Weights of a small GPT-style language model, trained from scratch on English Wikipedia: no biases in attention or MLP.
Each number is 128 + 24 x the weight over its row's rms, rounded and kept within 0 to 255. Layers, rows and columns count from 0. Numbers have three digits each. The size before them is the row's rms in percent of the matrix's.

# layer 2 MLP down, 128x320, rms 0.18, rows 0-127, columns 160-199
099:123153152132150129161137126113124127126133098117134122170129104142110121158162172139126129108122120121123108123140163134
095:126167168150136140144155131131148139138116141110164115117134141131113120148105191110158124139122144111115112112151144109
096:088106147146129107143109118135114134131186143141090122158129119183161104105152147100126099111152115149137101110147139166
100:131161118151156161103135160137159109104128168111155143115118113120083132140148120146134124103110108150068161113122153120
095:141117123116123151101127152130107126161143087080115132145090127138103091124165155077160132127103113165142170110118108123
095:116119123119124127088107116121136153142139147154106110123106145123112137141060108062144137094124110144124126141129150111
094:149164089124146100126166124130106122087129173106134082116105129087137135121083147124102144093177096127115131160155115111
102:135126087091133116110130134150124153140104135154116156147131056139116139117174124109155100152111155141142142127092082174
101:150127084120106159114171165122144134147136129136129120136142144146097143115131161129114141113164129123141101173160129157
102:130087181131128129110137176160117103149094097143118105122138096112163100131145132160072118131143128113125093127133131115
097:114099117167112092132126109115131090087155083095113097134136133129120150108149133157126132151135136137113100137089128127
098:164135110148127098094127128087148141139137150140171154137111149119121130136094132116142130144168127146107115133113100127
101:132149150165153147086121123105144137164124190135123107117090081120113108127117074153141134129131145135153091143146159098
105:140109092135149163134148133123112072145150132112128125116127102176142094089112131157156134159114102136163147114144183115
098:155081151128097102142112105089120101131140150122141128140108140113131106189095113088118148140157112099130126080134114171
106:157132133139188145094148113172157116138187123134144082148110159094143115150154098109101134132144115124150120179082122119
102:161117101129114074126132096123174177087139101183144178093120122129142129139113130078118117097111138109140123106116140059
104:138151120120106146125143104124145155172118175111182100108160128158146173111158118137153135127136162120159127114139161104
100:128089120103104168168116139172172083102101090137121143131181138149127123182135125092114118141082180163117165123108141137
096:129158083117175140159161093136136131149128123096129120172080165148143131092088083140110111118115093112168116116086149114
098:147155119080082113165168137143150086138112135121127109131113117112144170136194133128113142134165154137103155113110157107
092:114133082145174147104139169134123115136124177135143143136117127125133135102114153122124178109114104117103131119146114159
098:141151157115099134144080143116135097130145121109174139159171097118117135151143119183194140163118170128148156110128161129
096:114132125122105103117116125115140133127123148136133150145145126130148136136117137121114099116146121149144112143091142106
103:104165086134181093117093140133120073129120118119133112118121133100148084147112111159122145138155152148135129090108077156
094:107141106170139114098150098141110117114101162119121110150114128082156176160123122132136106098117139121134109117121109087
094:153121134059137128143146112129109090100174147143138136126133083140100095145147122133121148120139095147122101128136088131
102:129119162175181111118138124153161141115101104117157120109172091142146087162116149127141111115140118126125119121134132180
098:122166167149138149145115123144142124115143143096115136130124135101146107137129115131147144119176091132111124122148137117
097:121078122141129115130115114102130170183144144150147151140122134144137127098141136139094132167136137142089120123154159122
109:125101119106176139159195145145143126116111169126135086126106085139106166158120125073088106168119107133143100167105094159
096:181119145118107130099124112102108138110143132127195106116143136124185147123145126128115128138129133113122123139118104117
088:143125158104106158152171136072104139111148115146121141115121126115145101104147146143126132163136140091183173137141064111
098:135096121114098108126103116124173131108131135144130148118121164102120126116115122131132092146177142137110119119101124172
093:159148125108127104140136072116117120181105118132112106114156111139132148122117124128139139142163093140120122113115113078
096:123135077117091164168164109114177113110139147151157118131129164148151117118123129173135128120139123143140145167130156164
099:143133081141155120109132113157113116159122203132096121137132150113104147118100144097110092132134135115116141125145098105
096:170175113157148134105169155112085131156096176122126111101152160167097101114149090160121109109123086147121128117088117145
101:150125091110091138125102118107130106166150102148095143126121130102186157144131136103101112121133110113147134160140121124
103:151117093139084131124110099152129121110131094136170110144090141130139116154105154170131080142118154127090127060115153149
096:129125128181137130089135113133111119154130146141122172091099084099144125095134148120163092146147126124122126138118130133
096:127122152143149172136137102134163145100135119121125124109144153154129133141107087133131126135143094096142089138129117126
106:122132118121154139128137094138146102111103107124147124119127132121078128114154144100115127116123148134132157121144096103
088:121140159134123148122116163176124155146124152155091115121147106121106134110148113117116155105062136134150119193156122087
097:119137154128143117088143127161133112090119101152174130115159131095131133113123144175089103101087094133143135133099102141
092:125118158167158093139123154089156117144124152110124136111096129144096155121105124109106158147139104147100106162179111164
100:119115142154133116110117112105162144114106126146112126131159126116134118156105112130147151079137114112136167099127126086
096:163141117075110164074150145151130126152129102170127142115114157139152092142149106148104087130130105125144151147135126157
095:127118155110143162106135137129096117157146091132123119087110149125141133146138129138145122124095127125105125139128129123
100:097093129136163143113093139130144146135137167120149139118104122099080121112118090124145136145120166185134108097089074129
094:131126111125103112121091155128129148135167161112119147130118138164145115150132172161167091133147141117121155107149127163
166:085097125098114121192119158127140121107119102098121120128099110128129169144124166149138094135112102129122168155129131155
099:098128194103098112119136139148124144081138119091125130136176090122117116145151121142142150126099161113132135100102143150
095:102100156115095101133154120109111111089128107172097155172054124113117132134139162118126183141114138167108125131146122135
100:130119147147136150110125137184123123132201158151121173155123097124121128109122086138147121126116092092162115171129176118
107:090159128128159149139088151125152145115150146109098136136095140134117167164118183114144133098136165127119153113143130132
101:141149135120109088134094099107090110140103089155094106146113135118116121101111092191107114174109127130131111126107131129
099:148080139155147103100101123092140126124158179162062130113151155109201141056087102136138130104121115120155130129116108092
096:118140152148148120162134104144115116151141077162128135106178095111169107127112135152131159138122150161181163108145121126
106:155120099114131138116164179126156105154123156109123137134126114172088158095101132115116099147127163151115182099101130142
104:119142133103102161113139111164122140131112090119147083125102159131113131160086123139107157156107164105120155093142143089
099:123103132103131135099116165083116140125109085115129114131166126083103161166151123154113140094140153088141104083140127150
103:127135105111147120111074136153131133077153163127164148101103116085129121094078117159152118105097164077100102165128102144
121:081110122110098086123092157148151101113102095124124122141119106140167096089144142116127120107165153134094197129150130141
090:111122117103124124123143133110115103116087134104112143141116131107144137134154144127159156122136133073147083100154123118
092:157177104079150075108119137140135123147113131172164114113186178119130158118124135113135144131114138138115116142122110112
100:132101125120108128133127114138136148121126101121131096134125142111167148121137149103157125117101095130122131138122140171
108:161127126103146111172118126145114140134110119133124168152134224121123135151138135125122127139098134125056161169118137165
097:102128119144120126106149118124152135139168133142110102139137100113121090128122135149112130166092153104166153115132115131
102:113111107183141099188090122117147142099073100131126126130110125142159151118121114094136155146153118119125145130128143110
105:178100139169056118146135144118108134166157134136144124165152090119165131113158124147124160139140114147119112148148151085
104:136130105155154154157109138133164092113106116169111110124115164140112111156137114122154125135140140129089113137133109119
107:121150148160131132080152142123131144117117110122143139146118165069142128119137135134180159137116148144152169119150100103
108:108127108097101136157148134118085087143115158134118163142122141135122143145135112128125143118039178141142118147153143126
111:150158132113171097120146126150096149106142101147138125136082118128117101119139123115153108131147080177107125156138117090
099:103162138072116124140122137152097175150098134135162126119132120092098168101145129097180110116129097158119086146129097194
102:145166128142107098170145144121121119092054126100127130123147113132120138115104085134134149158100122117130110125131111123
099:085115157136122163158163109103079133113161161126142105120143148138189120112154124137113147125126148127116146106125106182
099:128138146129058073171164160126106126126144129129100111159132108097127165122164086111110116114135102090131116157126139164
106:143120167139113167130146116142066145133136132126121132168165120117145123132151133138078115111116130147107132148119185137
095:125154174185145124145163135133126114127126098114137081125155152157127099142092130136116140158146122142155083122130091124
099:145157124096126127130146095126120122131122120176115059105138160171126105108135126155181162118101190134132112125133170143
098:119110176078098136118154101129166144145127099125161133132138136150153108089126108119126128149116129131110142112117132098
096:118140125100154116116111097121158163115125156152119119106138137145172104142123148100125098108134115155126154130110125143
109:115113168121143142128137168123116119141126141159110146117129136105109156111120146129097126148192135100094158144128129134
100:101159102185125126113104113161158120143098120129091125074178168135096140123090105121144115108128175131131122108139101095
094:125094126140141106128167106140066133145153117128105139127137132149136182140135164117082107118187111107162115143091137147
101:094141115139123113157108138160108140116132148126094121111148153138122125119119134163187105165180118089144134143142139111
101:122153161081096122139108165119121158133136129136125137130084181117103141113127139107115101111109148134153146090107072116
102:104113126139130164139139096101125173140115086121149130100142123180113134164121124122166143167141125104121128115124141120
102:131117103150112130148160134124114142145147078103129097133118137154107145118146152102099087108160140112124121146093164148
094:110128118162070082102089096125137138122121132135136113107089132163131109167134140132109093132109097135102134127120117116
098:078104114152151125131089141183113125139104125106147145098124118144092124127136137124072157137125123116121159132182154130
088:125140118165081131128180132121161086110161135085138174132163143090163187130103116158095149150160106087165078154162141109
094:074091172122140153094141153133123111149114101110124142134109104159160141140121166113124161103095113144124129110136128141
107:157166156091169092144118151142125118120124108139066140108127090116116110115128098056165157081125107109141117154134179133
097:140139088131092164141159186144111079188135127164111125146091124130118104128112152140056112149098177129144164087110148123
101:108105081149142149163131150118127171145085082084080126154159161145123156107156161166104084129119110144097149097096107112
100:172145123131122144138112130125140166122164121097159156123135093120095061177158132161149157127161140107120122116150158090
092:167118126126143127103109092120127117087092098129107139135133123124113079123126132089108146169198148132191151181107124083
102:111138159147070147162101117089106161076149125169155164111115084107110170112088131133127130077104152118116118065162081123
101:111094086132151129134088098080118137146130165150120147102123090123091132138133100122187148134091149132104139140122145125
101:129095144118143117086155075111107107133122102112128115084121126126127129139135130108115105152111133101134113119134150077
096:129167160129119105142113106087094117113109164118115109140120116115145101147107132124123146126151172109143155093158137138
094:133145125109131145144127139124159107109129130144110130114148137151092138108151148145140128151086163161140166188158120122
101:108124103153136171139105150160166115135096149127145113117130098138139135089183114140114100112096120094148172090105162136
092:131123115120148143086090110109153151164125137148101123134145106128130142120132072132119152123149136098118135182168143121
100:110137105110110145122135148172099135120099184130124144103160121165139128177124121198144106078150135137143125136138120146
105:119134145150117151125141139141103152137093107105154114132150132095164151074155114111107149131095102114134119113140140090
093:107116129151128089093140129145116073111142123147115194144098151177131092136149120123145136095130099100128127111121125109
099:134139092132103116086110118115053099139152155088135092155130106100134125135163119109145148123140135138110088164136119087
098:139139140124137146110127091146158163106142139119138155086152102115122149140126122160141197135159087129115100098129098117
094:117105114118096132103125091119151135157107094074083153138113167117106096117137139123085107124108113164080103137189123080
102:126149105165146096111113123175147148113176126131140111138145131135126132099104149111103111157079145118167089138168113147
105:125152137115122137115120123148131152154092122147108176152148147169120133098130124123128161104165139103106126087098126143
101:127117145127165133115119139112151147125141135124124152145156110127148147137101106096099177100106113177128126153111091112
100:133143093113127127142114098089088167130152161117100098149112147129160117170158099136092127167133106139148110150103159152
102:173113164071164159097081120096120130165100137194117134119132125116081113089079125100161125150109152153163138149100122104
102:141177122144174099136100148125110106135160096143158105126096090145133140128157124125138100130110110114137139121113151134
092:120120099094110140131141100150107120081129150130137144141091103115123087107126123136119144154132112145133162110127101122
094:113115105131140106120077136090181145077116155082117130108163122144100127156112138156136145124118123117163078128159083147
095:110108113130123080112187091118108143138110130128117126156152155087089127129136104147143092142091125111123078134116157130
102:119131137153133166177142157112149102121138101053080149147132115141109132172116143145165157132146104105103134167110137188
100:162115154127121136151116160136170143134099115120182132135061115135124117133120146143127137095146146158150084095137120151
104:142113137121159137173147150107124101099161149120103147144110164147136087094140096098118153107156128131155076103082123147
096:156113155141165144121093140154142149155134108135114136115139129149119165105118140157112128115117103149094146178148151126
098:117084142117121176132109123124117097113144094114182164148149170111099148140146146093145140092117066112090141125109121136
107:131140145147159110116109119122066155147097137133162132116115101122126089097124103074104091150136115120114084069126122138